python train.py --n_layer=13 --d_model=320 --n_head=5 --n_kv_head=1 --head_dim=64 --d_mlp=1600 --vocab_size=8192 --activation="relu" --norm="rmsnorm" --norm_place="pre" --norm_eps=1e-05 --positions="rope" --rope_base=47900.0 --rope_fraction=1.0 --qk_norm=false --attn_scale=0.125 --bias="qkv" --tie_embeddings=true --parallel_block=false --init="normal" --init_std_qkv=0.042 --init_std_o=0.0 --init_std_up=0.042 --init_std_down=0.0 --init_mimetic=0.7 --optimizer="soap_variant" --lr=0.00253 --beta1=0.95 --beta2=0.95 --weight_decay=0.048 --lr_head=0.0107 --grad_clip=1.0 --warmup_steps=200 --schedule="wsd" --decay_fraction=0.789 --decay_shape="linear" --final_lr_fraction=0.0 --batch_tokens=131072 --seq_len=512 --doc_mask=true --train_tokens=795400000 --steps=6069 --dataset="wikipedia_en"
Each number is 128 + 32 x the weight over its row's rms, rounded and kept within 0 to 255. Layers, rows and columns count from 0. Numbers have three digits each. The size before them is the row's rms in percent of the matrix's.

# up: layer 10 MLP up, 1600x320, rms 0.104, rows 1254-1403, columns 200-239
# down: layer 10 MLP down (transposed), 1600x320, rms 0.108, rows 1254-1403, columns 200-239
up1254 106:108081115143144137131111143172104086104103135104099108095127103132075178182144166131146154114196135107154120147179169114
down1254 104:135111115114136123120059147077142146133102052159176142197105136204130110081117112122130161120143146120081147125161168153
up1255 101:123097095113111118104073120126122077179133155172138156114114065147129161141158151173111147101129158176106184147101161133
down1255 108:057095136181181111107154114147141156115125097123073169106138116112136159160166135096161103115093142112125123104122098119
up1256 108:125130086148153131107107145118127118082173124177110119109094128130094035148040140178140151110166165075082117175105114147
down1256 106:150107122189107149138205148163107084100114134113093133160131131057123102126086130115139092095150142132144140059137136157
up1257 108:174131136104131103080123152174123090105067134153123065190116172098126180142134104135175124130178117165073103184173141116
down1257 113:148183117128124116103085110126170146140125144073146066077155111162105116128118209139132074092084166146110149117130141089
up1258 099:061184126113172114198167088140142123155145127113120104134107139096169117072133148073152083098134150160166132224180132120
down1258 103:132091149153121079121184106143113126158127171107163177124115115121149081130106142144103164078105148111095102102110174132
up1259 094:041132140140163178125119079171114123095176126121169102128099112112123130084089163127180087142169160227109114123108091125
down1259 097:138076119104117140147104113127106178109144139134160164156160130153159139143165139155115102156109132152172127173174139152
up1260 099:037139145079180113160149122109134088088121106167107164113109168184113118102144074133113178076111138091117180150090121167
down1260 098:104140162156101121067128127174166154135093122103104107130139112135168109138135143152099131107127168110151129186133138099
up1261 101:151124105168122074099112148107089205104082127161156131136098153141189088117148110129113162066138122151156154152206104115
down1261 102:067122149226123152141163152142093088134112133117142147079122112106129093083132111133104063188078162101074093136122114154
up1262 095:111124087160166118111166104135095108066114073142057132129246168132125121116137115134188151162164160155190125083095126118
down1262 095:153117102141158126119141140139123103078128139101066128158132169060127108133103121119127123179126138170140091131065136038
up1263 098:131121110140150174071116118103152118181156134081154110155137119172141093143119095155073184166124121084088127105180159118
down1263 097:129075132159072114162118154180085184083056164154141099123126117224140115096147156152173104117148188156095100146089099110
up1264 102:103166127079161134094097147114083109119154196098158095138108096108141144099133141127111125086076118162101115124138151146
down1264 104:139092135108134138150134074082144085199171142092117118125077099151095111147094131144069088172156171126153121122096125118
up1265 101:072192121117098139110124132074104132126090136103138144097092152206045105102152122117151095090136123190124071144121123146
down1265 093:155126165133129145083077131136184146097143116133139196049165195175105169126124109120143134119104083120139136077102102158
up1266 099:172098131127146084121131178110101127133117095171113197134139125111038125107115076130137101081086201087136188109087159134
down1266 089:116126113172166125140135180168051140146150076101099154112118137122098155132156203106157097131071157119086132184104161194
up1267 104:172117117111099136074106125146075099140133141120157189084105103159092173108103101151093186151158093101178154059120086123
down1267 102:168131114148177150100111154150178134103129165173133104090186141181095062082152096128131129152161155137104136148133103135
up1268 104:087109126164141163134109116188144140069100079058125122096183120051138104080080085149124132125066142144135171125124148152
down1268 102:113107131097067144099093159099106127073130155205078111056171115130090117115084153102130111134105165149214151086138108113
up1269 104:126098145140138149137128094130126126142107170066090070114132117112090189118212099200095162153172122103115087117159090101
down1269 104:114100141104101158168119107145139171121129129082065147116115167062115145128140172188093111101124146154162131145116092145
up1270 094:150187151147138126170079101076118196134159102163135141105158171144152148090151146106140117138168088180147139100073117136
down1270 098:105153173108191136160139136090095103108084155113112115154066149093142179168114070184151126100073095138099161163106115122
up1271 095:151183124143192160117139122168140099069153109115112167143135078175125135084124128166133145124133159153101184152114160097
down1271 097:127080126124115053178097152120143167146116129140122153124125145097130114104131119144133105116134117124133108102130135114
up1272 104:173123048183113091144094138097121130152110102165087157096171144073123090139126160190164072170095131122162136074168093058
down1272 102:125153132142109079128190137130101109143108166180119120100153145115129152100148145129077160159116083079122105179182152114
up1273 108:114115129147125163049172105131139116092119163054086106111124151132124073100165168071160079185101132184117111163169160197
down1273 096:131137104158109134151109159104109114139080153103115162156116171158149110140164138120132114162135134082171159096134132134
up1274 095:156096175131140179100090114093163175143170095129131161131059153090144126140141161110142177140114093131178153069105153112
down1274 090:109145121116076032146111088133110127095075197100129060142202131126102165081135133133148143159135173103066124117104179135
up1275 094:131104088161130103167182179104080108157143131093126098131136173129074129095121161101122149100172195190159078141185153171
down1275 098:077085106094152136136110084126138147129085159124109076157129166166158102149180187146174079130078150093165182087090138163
up1276 095:100087109152087130167156139175051100113143163159111099109128115150143137114147146203082119112106209106046111177070140171
down1276 094:079187123095130102138105198158149179098128117127134148130114147111074185150123154148114174137107150116155111127108149117
up1277 103:114100178063141164165109110114104181182149092163177161126125137093101181124117154138107138150156123124156108142136114142
down1277 106:058172195118133113143133065118098130190089121109104121130165162158159104152125144179122099129136112122124109134148119064
up1278 100:139105130132163145121143188154125109129149047119179106108190103155146136106089092166107184095081165147087196125121112103
down1278 101:154115190160204083113135089120114111085102131167131095210104162132124159133138146108077090088139149135181103122131093103
up1279 096:167152160106126139151159088122158118131183172116145132138149114192147119115108142061081144097100145100120108150134131111
down1279 094:134104072118154043162181133138132119121170185113109128142112154155136146106119130125150086096137106137157179144109067084
up1280 097:096167131114117152137115125158196176167137124161178079148117172163050151109142083145126139173153110133079154120138118126
down1280 104:130111124156125123123118123137165149125084060114069135157133076161119123174155154148182135198085134081143086109170161134
up1281 102:117149171113097139121126096137113189153102154114121108126201038125089158090182045140174136123153110131133106157140141111
down1281 104:068105086117137132153162118181154151089127134143076170126132116073098128140123125129096119171138102137128137075111117082
up1282 101:109156089186141069181186121179156109107115147096127120091154110152117154095112089115068126186125128157132123134148167082
down1282 103:135120123092120044096163073071121117158153132139086075110116101151113162134151159142135119102106170143128112176107121124
up1283 104:153080181101172160117125182098175160176158097160138061117092116146140097109095167148111134136186032137113131066081113125
down1283 109:118185073083162098171146144181158147142079134169180132094225108089129134109150065097146133143109159119111212127132154120
up1284 103:053099118165058110193158148081087155133140069117136126136064095115116145127152144135133079092117110158180121142113111111
down1284 108:192109132179156151134135095075057115085173183126140127127114131117091077105096136123099137172122120178078076163072140058
up1285 104:140145101132138122164126100114045111119176112078112084116119064086120161143108092170137120086075169139124106198082114107
down1285 104:125121158099110138136141138177151109122163128091101130097163127126078112096098134135152199090121123115193166121129131150
up1286 102:128161110084092152070204153088158120115129095142149118156113074135134108096117162099153139145110138135085189120113124170
down1286 106:145123162151104129100131110098117088162135201105181113104131122149123169127143130154154115127159163139101105126143136137
up1287 103:127122134129117161098118161064162156161080166118190091132192170150131136068153132088102112108162160123075162125125111152
down1287 102:157102183145171193094109164158151168148131134151184080123070107157154088180131114074119098130095059145131061190122174110
up1288 101:106086175125125112150106090144127111158127130176107137131066123192067130134120076074083105134144135142188135107133092111
down1288 103:092082127063189128167130147134117113131075091135114066187128115140076139124139160116091121094155129144133107183106165165
up1289 096:144131099118139089197101117142150159136112144182165100109134130089117135134153123132100171156139160113179146151131109179
down1289 090:146148132146082181110142130098161201109106115124208113145097167100086137094110139144118158158161146112145136112139122172
up1290 101:112116140130088144154152161124119143232132069148141129107229110131088076060092120158068101106154125105054167157148156130
down1290 103:177119098084083137159152126139172104150124140037145123150133162129101059139091130132143119117108083133100164089171121089
up1291 098:143169131105144133111172133147126111089122125146115126190104107190192062175125122131122152191164134205161095138141104125
down1291 101:127102138167139169127166127144112114141141118113124065093138144083116119171199110111157126126109098116125131089130121125
up1292 100:081151141141152130108153120106110104087155189169181141138070072092083121108109095126147103095184131129137113159103129066
down1292 107:091148091081099129110166142147104128090088164159122098149127102145069172122122142146131119146199108097110124140144131131
up1293 098:171156090088101093146097147056152091170155159093115100154086132143136125105063072079180113089119096083133121067139104117
down1293 096:091090190150155101109088169158104175120116131182108120112135133124182131104138117108131132177163136150186126133087115057
up1294 105:134107154083100068152133116065126176119087113108144140167182160115115123113129165180120125160161110092114153091131163086
down1294 099:127149126161167157100077100126130126157170133094100120129153131175193188119166158149153146125148154164161111163094095130
up1295 102:136140127104160113109139086067127145135190156148091112107172130135144168137161124081154110187162117106116179109124104141
down1295 100:164153141105147080076075125123137152066169117109124115133077082128133131175135156126067200090111125092081120152088119130
up1296 100:059122171123138109066136091148150085097208144134075120072122174204084108128144101170195157102136104136062149136162077172
down1296 094:100154126080112192130161181137078127120198111114100152142101147163106138098113136122139189153148163054120155137074166092
up1297 102:097161197170157175156145130098101081047058179161098146140139140171117158179145135105168080101115162139143061165159122095
down1297 106:071100094105121173132133176171136094080123095142163139164158170089172115142084086149109124129084195143113116163117102100
up1298 102:114076113171189081161117180141134152101099113116169060077110180162171124142136122200172084137134141080134178099116126136
down1298 100:145143102163112172063115187143051082109061083062134120090168185145122168173146106123127122117137073141118119123157162170
up1299 099:097106129118078081159082199057091109178109075148148113136061127094087100135074157114105132131159146143149125135115087150
down1299 104:137173130092073119144092161185136195172185185145153117114164066093189165122099108115111102130119127135182125152110127083
up1300 093:088153094155129140146128133119135172125095093202121106119081102089071182089161125095101106121148193139180142126120134156
down1300 089:096068099131111143144104102172101103124181144042123101154096161111128070115175158061103169168113115094069202125118095143
up1301 104:149191107092162061104109145074132108117079097097087109092100148159086132140100119134114103105088182093117177168109131148
down1301 104:154113140143058133164080145093156146176199127101128113148095112091140080081195165130103208153087113125107168087139119164
up1302 107:148078152158159129212154092096148124122114106047119155127106033089125121183107153169172091153119154109146162132138125140
down1302 117:078123149117136163132096150133132125163116159086155100130176165090106199116080114155133095127182143109122155140124153080
up1303 102:121135084181100168153169125110147148067151081142049124134153083075079117147156114080125136126160103160147162080132132184
down1303 103:079084119067089103146175110128146137140129100145201157125112161164136056151172105103155131131137196161116066156125184145
up1304 099:134126128140082144162091139092189114099122153128164115123131068159116099091095173141164128119174152120176122108090115109
down1304 094:192135158145139066122125080124140139189109114134079114162123150124158106106137155157126136163195100112150098115098099067
up1305 103:121131105108113133124099190104128185127100178120124099111141163116169102090153128112141117154087151090117147132147134126
down1305 101:104099078099130189082109131099114115114118118135121178103061076124107129091156093128061134172160102194075135099196122085
up1306 092:180146091117102156157122116212090090122087190163130087113163164180085156139140090137129203111153185176143168065120149126
down1306 102:139102084139087144115185112079095150167083112102107185150134099160204131143079140099148095127091158138137090114097104153
up1307 102:110133140077105103139099143131177106100111135074113052114134142117135059126179156151109138172099120094117067111133095197
down1307 105:148107145122119119109106165089128134159111071097088128125156127092117078142086073163103155104150099173125130096079140121
up1308 099:137131150145169132164197112135164144179097170216156110116112122124126128074156121149132159115173103125156173140103099095
down1308 089:175111113142153090111099142071100104162148099060133146133120115086161140077093148158156092086095165122169072131128145114
up1309 101:096113170163114149127136163161137154146078181174103146073162199087107169176130156189055126134129134136142090105176101080
down1309 106:066040192117122109171096100120094148103205101137071083157112121080125113111121115147099132138072151201146141138124222152
up1310 099:067109163119102125136133131105136110133089154174121069065117124155168128155143161144165108135156132149144145135121144113
down1310 108:087165192106176088062133156117077192138171169152117100128138208150143068103150078144166099100204118071132073105156122176
up1311 099:169119117148074135113159105113078130167107105142154146124150117130153095180138112114080146087129127090068109113094153137
down1311 101:127166123132133076182040129146113139106175163141164131100150169174132118120087162147138091145194166163153107148126088082
up1312 101:138119098126169205114092157137095050148145153132098140143151102136077101226112080174139155109164124162152175129096139148
down1312 104:148106117113135135159081127122055073085155089099140093069156090086107121123098120140107186115149066078161163097168150098
up1313 093:193136097094164136088128140115095083104129099145117171098147160132077132121104154139166177145120137160117185167153135167
down1313 093:129114143093092133099107154138091175129102169156126180206096175075157178092129109201159085189092100111137130160135175103
up1314 108:145069137143085154075096060079089100132119127136129102106117075073130149138176212190120108114157082121141143073058140145
down1314 106:147115117113137157144126132116184076055149076157154147160165144118113090095130135139163054138181119085156111153177077087
up1315 101:119132124052101151111103116089155129127125192138101038181136158144134155114120200103069125143125137114129131108152132128
down1315 099:170132147125127126162139100138100138160120160144169152147126094158120136132153173141111116091119071082110094114106138219
up1316 102:069114113140070134122135072104122144132160091120108148093126126106106126144139077087199110146158120157170137087131062130
down1316 100:077129172094133063120142126133147049135076075138109110190185149139182090149132108125119129098172127198130074130127127114
up1317 105:119148172117119104105110136099126075114109160126110125139101133097117143209126076162176157127068094158162094153092074104
down1317 102:152106074137163149131172163135146128056077138136175096122104109081160085138111127135137131145125191117152128125119114118
up1318 093:128118131140158073113110115105137114075143178120120060107123157100143138154192106097099121131146146136088135092148110133
down1318 106:141138092126182127108125142104152149137130017113088100125166127079084135145176135136108094096098139172162152121125105112
up1319 101:132147174062099095207108166141099114123111137170137112140091179175058113089147116120139118120149142088104074167096085103
down1319 094:183177125101111127115165104134143143180115175158103149123076172133171174123150086146101137098097148124125126131120130158
up1320 099:080134092104087131089123094112202097107077057189102123102162161114062154096101098115140099128172081127171101183115122078
down1320 106:138095161140154090118195107057103114119128179128100104127091133132079095088147099144106116111141161146177108101147145155
up1321 098:190074143105131212104109100105140106127080133136134153119151161124110145138105083137119148142134082160185124118139148111
down1321 091:165137120125154149147117154121103092137150070103100108152147063133180196168114163122076096144125091119112052156218185087
up1322 101:108127135125140106130101156074120122106122095132152173146126106073118138124087111130099142137175150165123090141134167128
down1322 104:097094092144176119116065121140105102153107158124117113175128131223140090101137137084149141123117141104132123149125101129
up1323 103:140193137100048140134169117115122092109139141175092065119117139098126177099073121128122067114062114098133153083084131044
down1323 100:113161125130114140171164164176161092105137166126145158148163148177186124116087133098102129159152121106113185106115098139
up1324 102:154104120098120176134187101130152115164088114163121163118085097144130138165044166113058099182145098093171122103129163062
down1324 103:104154094136106118109193157176137131110080093144112182153104152155112130143079092106098110142128144117117122141085069191
up1325 098:147097081140119148086069149087118146152135149105079127127148145135133069109115132122132103122123164140084158150145127130
down1325 104:102103145170120107115147124132095095033115118142153148205159101082087092182192162149173081109113161155124150105094109137
up1326 101:169211152114145102128137130086203145122124161089131140112085118102099167112119113084085126133165100111130155110090129130
down1326 109:154068096128166065143141122108104107123143114191123151169131124096131136119120110106121102126095194085151171128111076120
up1327 103:089147180089098157100069130130130138154167131100154124112176142063119155144128107165156115111084112158139054171131118159
down1327 099:121145142106191136151098171128055145180115145195148099057128166137122151138073072161103114112190103149198174153111174131
up1328 092:110133159099128118139057069133180140071161181132111166133181108154070091100168174114135079127161078100156082189153097135
down1328 088:174094138124167088125115179162102130154156141096138123074130146183140114095160112139063157195098132139128137109097157104
up1329 099:131117157096153142068143097184134119108149134166130118128081074153157208093154127094080134142140098124201127101124130106
down1329 090:063168114149134144132125069068096137107159107113145067129183185123131104142093140173157109147138160113142110156122159125
up1330 094:102157121122171159092132095124084145112121133072123104128174101141051078175094124138080118125137156080134140140121166197
down1330 091:084128152091163142119098111113122117158113091097155160122139168104161148091112090106086189138132131170089073148144161150
up1331 101:134146125179103133123106127116177165150097156089139144142115179188117074108104157136173176131127127132180151142131118179
down1331 098:136098111117120129122102200132129136123144089050135099117178120090165109136152052127127114085099137107090126139139154100
up1332 095:109093069143094120109184131067134107221150125168094147138112172100165084110130135128116148143153121149194124135102080090
down1332 095:148078107050138112139166131168152106154110153126104167153112061162116145177071176174049125148087141155146106157111081152
up1333 101:132106116136067105125146154172139124167103068147163089186182051171166140130096128121149123129120150129138123129093149137
down1333 108:170134120105143143155149110194025151176160093138089120109101132145167047126118130177122168188130051125144123141060097191
up1334 103:236156126052141145173156131117138194118152145088139209144138160140148167112084111102138141162137174130140117198166077154
down1334 103:116162168102095070153122122090121159148120141141122152092039131166110167124118128099158049078109162128091108138140171106
up1335 095:069127142147145132104120146151136124125144150086173128120134160153106137131141143098175070176108058131139154154114159102
down1335 100:101186184125100121088095202144117148148144073185113135144124125092098116104110128120197082114174177089192125086105098151
up1336 100:130166129188139145163095105184116121129095114111129099122157117090139127154120118123165214076130130098116132120119097136
down1336 097:107096066127102102128132168164136156106102100079177096169114124195101162133104105161085114155172096140092104141190092114
up1337 107:113172133087111051105123100157114129111131115139089125107144179140091125152141115135116180092145066136134164153082158119
down1337 099:128164148169115089149104107196206093189127138121161149122162130121128144149090140115196158134121139153119184054103161139
up1338 091:134150126120103077157052067098094132107127143084160106135089135092079131179164159131123200157128142155131117119094112111
down1338 086:122130165144173179134193157184156111192140160093110118095112155175162144125117116108098098139155120070121076151087109108
up1339 102:135103089093135125163161135157152094166092118174103098137127098137079085109095139125118082109106119097112129119093083065
down1339 113:055114147178135143215148100102218174083129088133126179112137185122079129137145144131056157119159094164133086154113121092
up1340 104:135121181114143124154132144120130076097146185153146097168123109189126099148102152154133117146148114087083156137105086105
down1340 106:123133077084117102130172122157109134141106130120174157124129135102154136149131077185127107117088136142146143150136156130
up1341 098:104114097089127132161093141156120111136118158193175116190153126136113085134174157143135086100203149102072087141094149080
down1341 100:076131160161139158091112127082147143070124116171182160088210095161144142139143109056138074139169136126147164117119099126
up1342 103:118112151098133129106086140093114115116178134149166120156074153135155100131105194125127147108165155157121116089108121161
down1342 104:115182134061133118062110144110147092093109090179121115183145049149142157104124114124167186125200116101116132116158193062
up1343 101:109141113186116102185134132126114080107101111134047067133088166182124100145200159149072126137215134069120125072141112160
down1343 102:065095079152158133118130144128127148138101167151053160111101123085109180065165177114220148045053074038121153085142151129
up1344 106:133067086182118091105152158122135078147085090110096117160099127170076112098166067111101206139144150107093117139112132140
down1344 109:146148137118137133092142065158133110194145161116145096154138175086189132111142120101115105108084099123107087163130143133
up1345 096:118115187097075127130152136092158133108097070150136137157135125120111113105153128127109119111181137116128113091137062095
down1345 096:142130089144166133152136067138118114127098162139118144113133147186117103156142149152106115160111134061148093102098088130
up1346 102:170120109103153162117141023107156124154143110100154126057139107133136123159138111180115127114144107158112154126146087106
down1346 101:117156099117138174131103103120167087077130115130081081200105166134160119168074130096061156098105147120131113144125138135
up1347 099:159169119079194100143139106148154158173111137151077118112189088116090163096180123156139137186097187083166091172156165112
down1347 101:146112093091152165142140175117091157163103176136118193102169124160146146143110132081156071172165143154137162123128130121
up1348 105:095150095174100078153094111110199060170185166130095138117179123086151109182179124110166092141085189103107068115112087199
down1348 112:115157119147125135061166111127089125120171134123102170156113087131149131131161104139179158129175219091091126146110110138
up1349 106:121147145153124114154160136151122133132132111120128127094120084111169102139200085131184128158133077135116032140109112135
down1349 106:176127150073134119164115085124098130131114119153106171102100137127152107157152075167164226111146076178059095136116132155
up1350 093:141103169116131131106127108107132107228124084189127179123152107111099147179105168151111144090139144116091119089108075142
down1350 095:120120153155181145161081125136163150116094125089122083141111138093105086112174137145166117125119181119080130150137172076
up1351 095:100170096135124092155121111106110094142094120111183125185154122207118116163129143170086143124093165130173141134108058094
down1351 094:097129139097067133134105090134147196085108107096149148119149133108133142076096126085117159161179112140102116136122191147
up1352 102:045124088179122128102083065126088126150137097123122182111092172142131082075134102102106132120139116176105111134100206121
down1352 107:201109059106216201164120126138103159107144168148101131128152158113093126131165140133132163155081125148155162189168179107
up1353 106:148083150108136130114155118127137068109151105119087185210132153098138174116121118127115117106127164066141115082107110161
down1353 106:139110102138152081105133170147160122123100171013114128137167076104135145168146181162221119095069147134129076074154119089
up1354 096:138093182104100125090123110117155138037118131153111141118060162162152101135117116165084202158133138092100149103173123127
down1354 101:170124080091169175144091126098120141132129155100162111128178117137169119172148177109080105123157185162115118079136120128
up1355 096:134151148080182100096168119147130100093110175128122096176167169174132081156145153173130147097125176112149102181120107144
down1355 089:104092103115137150155073130078181195096123163124123113137112104113159121126102101098112162127131095053039091075153093137
up1356 097:150109135163106169038132086068145139186138128148115104100148077121112197126108065146092099094161171130138135103110105078
down1356 101:123139177126180150078161131137200156092117100151099098123125132160176145158135145110129099122126140073130137156116118153
up1357 094:098134181085128128147177140151092122180166111156110078133152149093055111147156143098149135076146193103098146126117155128
down1357 095:126113207146128116183121155092137121153106090124125173080125132113101107155067132101133152168129160085094143149166165178
up1358 097:097065145129091074088125109169122105129128159085100104079153182070172108077178174151098153110140147150123134072129199121
down1358 101:098116189089109144124097203162087080153100140121120149132091150088145134119139142114142106145107121090137129179091141135
up1359 099:128148174174144124118151081071109131125092150071154101095123163041145104123176096107075098163197159090108148099135113124
down1359 091:159135072115153178140094130177091112156149106098145081123132095087125130009127059119137186175103140104115106104159154141
up1360 094:095172163072134131153177046152118092154202118117138153182090107126149049078065219105094153156145129101139170096085094105
down1360 097:149151104165127136163110128138120089181112192121110127077133152130110179091154112141167094109087118121058227104130112120
up1361 089:060187109145113158125173189150079151100151150116154148145100153067111153153117170089116181095121173154164130129146183119
down1361 099:199124094150132142142102136086134162068179140109103120141090131171205158157116129121124184179111095188145134103110103109
up1362 102:154153165103165099156107134152141100148158109125104182095159085154144136057170082166140207109144156155159095150109119093
down1362 102:119105139111152111136132118141186151146104124142111142142170171120082085146113116084115132078124143146123113079101136111
up1363 097:128161129120113061204103122177145129090076151083099125182112138103104124157118188135132118128101141123108085123079130117
down1363 109:155072132111122120052134146145138098123098130138106136080156073143143156118128099150095115188145109147088089121178110117
up1364 100:141110112114154116130086091132103091112172159129118122072098143137096147151129156100160086191127155102122117123107165117
down1364 096:131157135093156141140144076115163100145101169086175078112135179136068119115103116167134137110103136189140236090150159085
up1365 106:113124119106114138108101106145158183153096150143125147093142108168120166103060127111126107185112159094151121173116130139
down1365 103:183125118089155177117174142141108134132133179138187148099115136189101087103115176094143119177125123093193107136080115161
up1366 100:125168152120096063152131195141121132107156118195107099092108139119129117128128110093169155145091130175101147140141102171
down1366 104:122145110143164155135103108132206125129174134170082134129122141140106086100102056105120226094185145118111121108134077074
up1367 103:154065081125131123137125132105116109137126165063101073084128088069150083141150221167081093111113111205144150082108125131
down1367 105:145106083116140173102106127140075171117146198138140116143093141094086140186127091096157079116087129117171147150084082095
up1368 101:087111084136103160064125152154098094109119156152107142178137112141113090122138151165121149077152183165123191153081099130
down1368 110:057172177136094118103136133101181123077136096129102092180170166148163126167151123166158079118124123138093152133110147117
up1369 094:149085127168117164099123128125108169105165092153132151085133143112127119121135133169107127128113078066145134140072093199
down1369 095:150162105123113143095153134120145140115114113121143130173112087160105182111165136103178084145129148123128194096134178099
up1370 095:135117168108092113104062117210134210128195157092110164111141150084101134100092173105109198094120065121106125164147150175
down1370 093:099135159071129156140176116128148126143169195066130127105179155102117078131145148063086104185152104085152140117145128174
up1371 107:096110099098158133115131117126075130155066093083121128104146085109122110147118187130133129141165136137160030132101077162
down1371 111:099124149095134147153145140085082148116108128097114165139131180111153070140119127075135135125103158094133144121114156161
up1372 100:099130152091147075112193142078136107145149119165112080116122153127187139105140160123103124135119094111138086145144134083
down1372 095:124124130198155141153126134113084069108136123141126107151130144134062092043122109131171175044115124138189127143152158138
up1373 103:122199161147184147151145131162113143155115163053126080151125180153119183132110154141165109101090070125125082132141154135
down1373 098:128121133099094068070165167120049150070161129152117099055137075183164109175128156115155154125078151115110161123096129103
up1374 096:101174096116090079145165150092135137136143095138124096144070143130102150056175047086119088134147124147149138131109111195
down1374 090:186151058131106117186132157123115102099188142161128106103120147160131142213123159103134152147121170073145165096132080117
up1375 105:126174111078125105114168134161137155110137085105170141101134066118190128102113150069109134081154131136110110144139142165
down1375 105:123119132145222073063077092124163127065073124076097146065170120128135116187159096113138132113141157130157111144148160075
up1376 104:115184077086136091109152117088100148119108135113176172088100115106110115087111121101119134142145191168166114132135093146
down1376 110:178096198144089132216125094126073140111133116084133139084119178134148146112097149130120102073110142162168137112133143182
up1377 098:195108081132167143086117152100166134170118095129117111145137150135078135140145105112085157184110057134110136141145126184
down1377 105:089058099151135148110162080157157134131148078134149152086161115111135128151069115093123108124132073094088193074101115121
up1378 098:144044092158094152132119098169072178135144133185126100162124115132149098133118131080131115169148122110181112076124182134
down1378 108:158179129179143128128116123160190080157064126132117104142137095126152114083147112141137094178183152150145168133114080123
up1379 097:145143097174143094175157104149097149144140107130158123120144117077115126142096127141125136127151144098123143075096142130
down1379 097:092143129100151119118140096135113151070110161119102100114077201181174173105056137131159151159095150108166108122092128098
up1380 105:104112127163164123193100167113143094114081183125113160136104172108136166147101129165135096114146130165068118066097131121
down1380 108:128141139140161104104124177163154125102115149070170174117081200141160110198081125112106134100094158161082134104116156132
up1381 116:163115142170106171186110168156123144131164137184167087103108096136118141116161110173102107144121123153126130115140135117
down1381 099:145149150184139141146193143142124205145165107109104150086077097141166118092145179207125099136096107144111183095187111161
up1382 101:107083142126134155081157121154106126101111150160122121104145102038054070113145080116122131134108181077153180113133108105
down1382 102:185097115110074187130121097123139163145126097116123125156101143143137087121050184111097105121093125194143078106119117165
up1383 095:127123142173075132156139081165113125145117155147164130153122110104130105122116094066125152170121116150182133134097119124
down1383 103:117121166106139081149166154104125107079153155157143056137105133110092107139122145102156098159125166136132043124119138145
up1384 103:144129076111129147051108213161121108150129167189156167073148146200163144116098048115103135096170110172144130119147134145
down1384 103:120046141107117123144115140129149200134167173177103142148062127153087078115130128134125069146165178161109100122136108099
up1385 101:123158129117152146090143138081150125098131141194132140121053186152078099092125118167097082111078142112109134104162122163
down1385 095:101151106113148177131162128104154137138137119146118162091160112074117119103152145127039132126121195088167128180184085066
up1386 105:213123081100141128124106174151166091137094152092071108100135116156098114170044149130178160075115153121057179153125127108
down1386 105:203129140131094085116104123144105115160103136167080113176191159121146151160161080128135144094109103107091078131101149167
up1387 099:176100154134153082171169164091168115168093159149125108126087082147115125050100145135120126092084173145126152129081135121
down1387 097:167122107149142079109197136102119135075164153135151102129129051133138148138092110132090100109096196086173100116108101145
up1388 100:098155171114110081074174146130086108199090113115144160086134128097136197154162106099103111100126087138164111164124096158
down1388 107:129116080133174143074116065201110210134117051097163125112130137064096152133184122122099121137168120107127175071147150108
up1389 103:088112073131131188188130175107195118174135116160173183112134102103190140091146145164152042091145137140126109143177156133
down1389 107:170132144101155130137170109081163141126129046102078085153081145118115155111149127150146150087122134135174144094150151138
up1390 101:168100144117156140162129117113154124095162106172113108152082092149119126152125107174137177091171137109144124124111158111
down1390 096:117156132109104118139145140132176092112146101122092096128115138127143086127099089153134137136115085192170119166159161156
up1391 099:108095147108138136117130138089103131108110046213125013081160152122091108149150141048093157128130142093108128153122121138
down1391 095:138107100131099140077155120061146101109147125156104141104096149083101106176079153188127171091139112107157128170138097153
up1392 092:152111119105099128135138113117145090091142087096119127116190087113118145138156135130086097177156186158115102101135162210
down1392 090:151095116143093141112090131145177164070156152151138152071175129132137174112145094089123147172199143098145148174177108126
up1393 099:120093153162126154134151152129113134134131140142175179129161164110180101144132112095085142106138130139110068113085132100
down1393 097:134127088156088126192125141136098146134101180163113146182121134179141119097121140073140151156153104103107084127149086211
up1394 097:135115122125162131094103074118129126130158161134154080102078192080158123177089095141165115171102120161175119125135080120
down1394 100:200137113149067068151071103141182166120066118125121116130083146127124107111167137150115170140174153150149164093131129130
up1395 097:123177124065099133108194107115102113072148170085128096151130173148108157143108162091137141134087158169099128125156206143
down1395 090:063139149190121057116103122108167143171143104169165108114101134167156072181134115093099076129099089172161140149150097098
up1396 092:126150111123196187121192102143062099176134118202078156087142087092128138108156097067085175120149070158099156085123141150
down1396 084:184113107157129101111165186129139100131156159101221147177177162116170176145125126120110098093143111110148134147151062154
up1397 101:109107083073134110146078143152154146176135096126147135066182119174068174156109120168128128147113125108136163126100105090
down1397 096:159131112144182070091128080119158115106076186198113144131097149153142121121109120151105077153090146058135124154122116153
up1398 102:138190077092139087149201172124108139105227087046061153155089129161152111081184158198143133114133101060076145126054135160
down1398 103:087145061140135111111182154084090114189107084120118171145115158170076107117090167134103156113103155105089066097119153157
up1399 101:145106136109146114159096105177167191033108108094110157142169156116135111103076134135189199128119095099132093155122149132
down1399 093:151149147192125061098117142073097126148102130186105108143165134133119123102106226184136132150179207183166192085131108150
up1400 099:123139156085057143126138165158094095098132171063140160169143126120116074115136155167101128154176176105125131125128117107
down1400 103:183132136168168074159110148174112117092123104131129148105157116119135090131171114169101088145092081091107153156145124095
up1401 103:102110123129101071161055147158095122133189079068070122110166182111112104099096143082095098128166100187125148170072146122
down1401 102:103148111195130102094140166125148091145170114090200137146010176092152081127154118156153152126087132164175081149114133099
up1402 108:140168137158092101147148172117079099091180029117099128167116171096167098150097142139093042131197118114118113138075161147
down1402 116:121043074120117126161131119185116057162104118188170152164117093072105066133122105050175095132117171154070086124132125130
up1403 098:130143136129083114193153107091142180115121198096138205164111124170044146136117115086130100105146120128089161110088141104
down1403 095:122166151148121122168147107168186161082110069080109172127131185119155144127142082125132103091160151123097163181133189105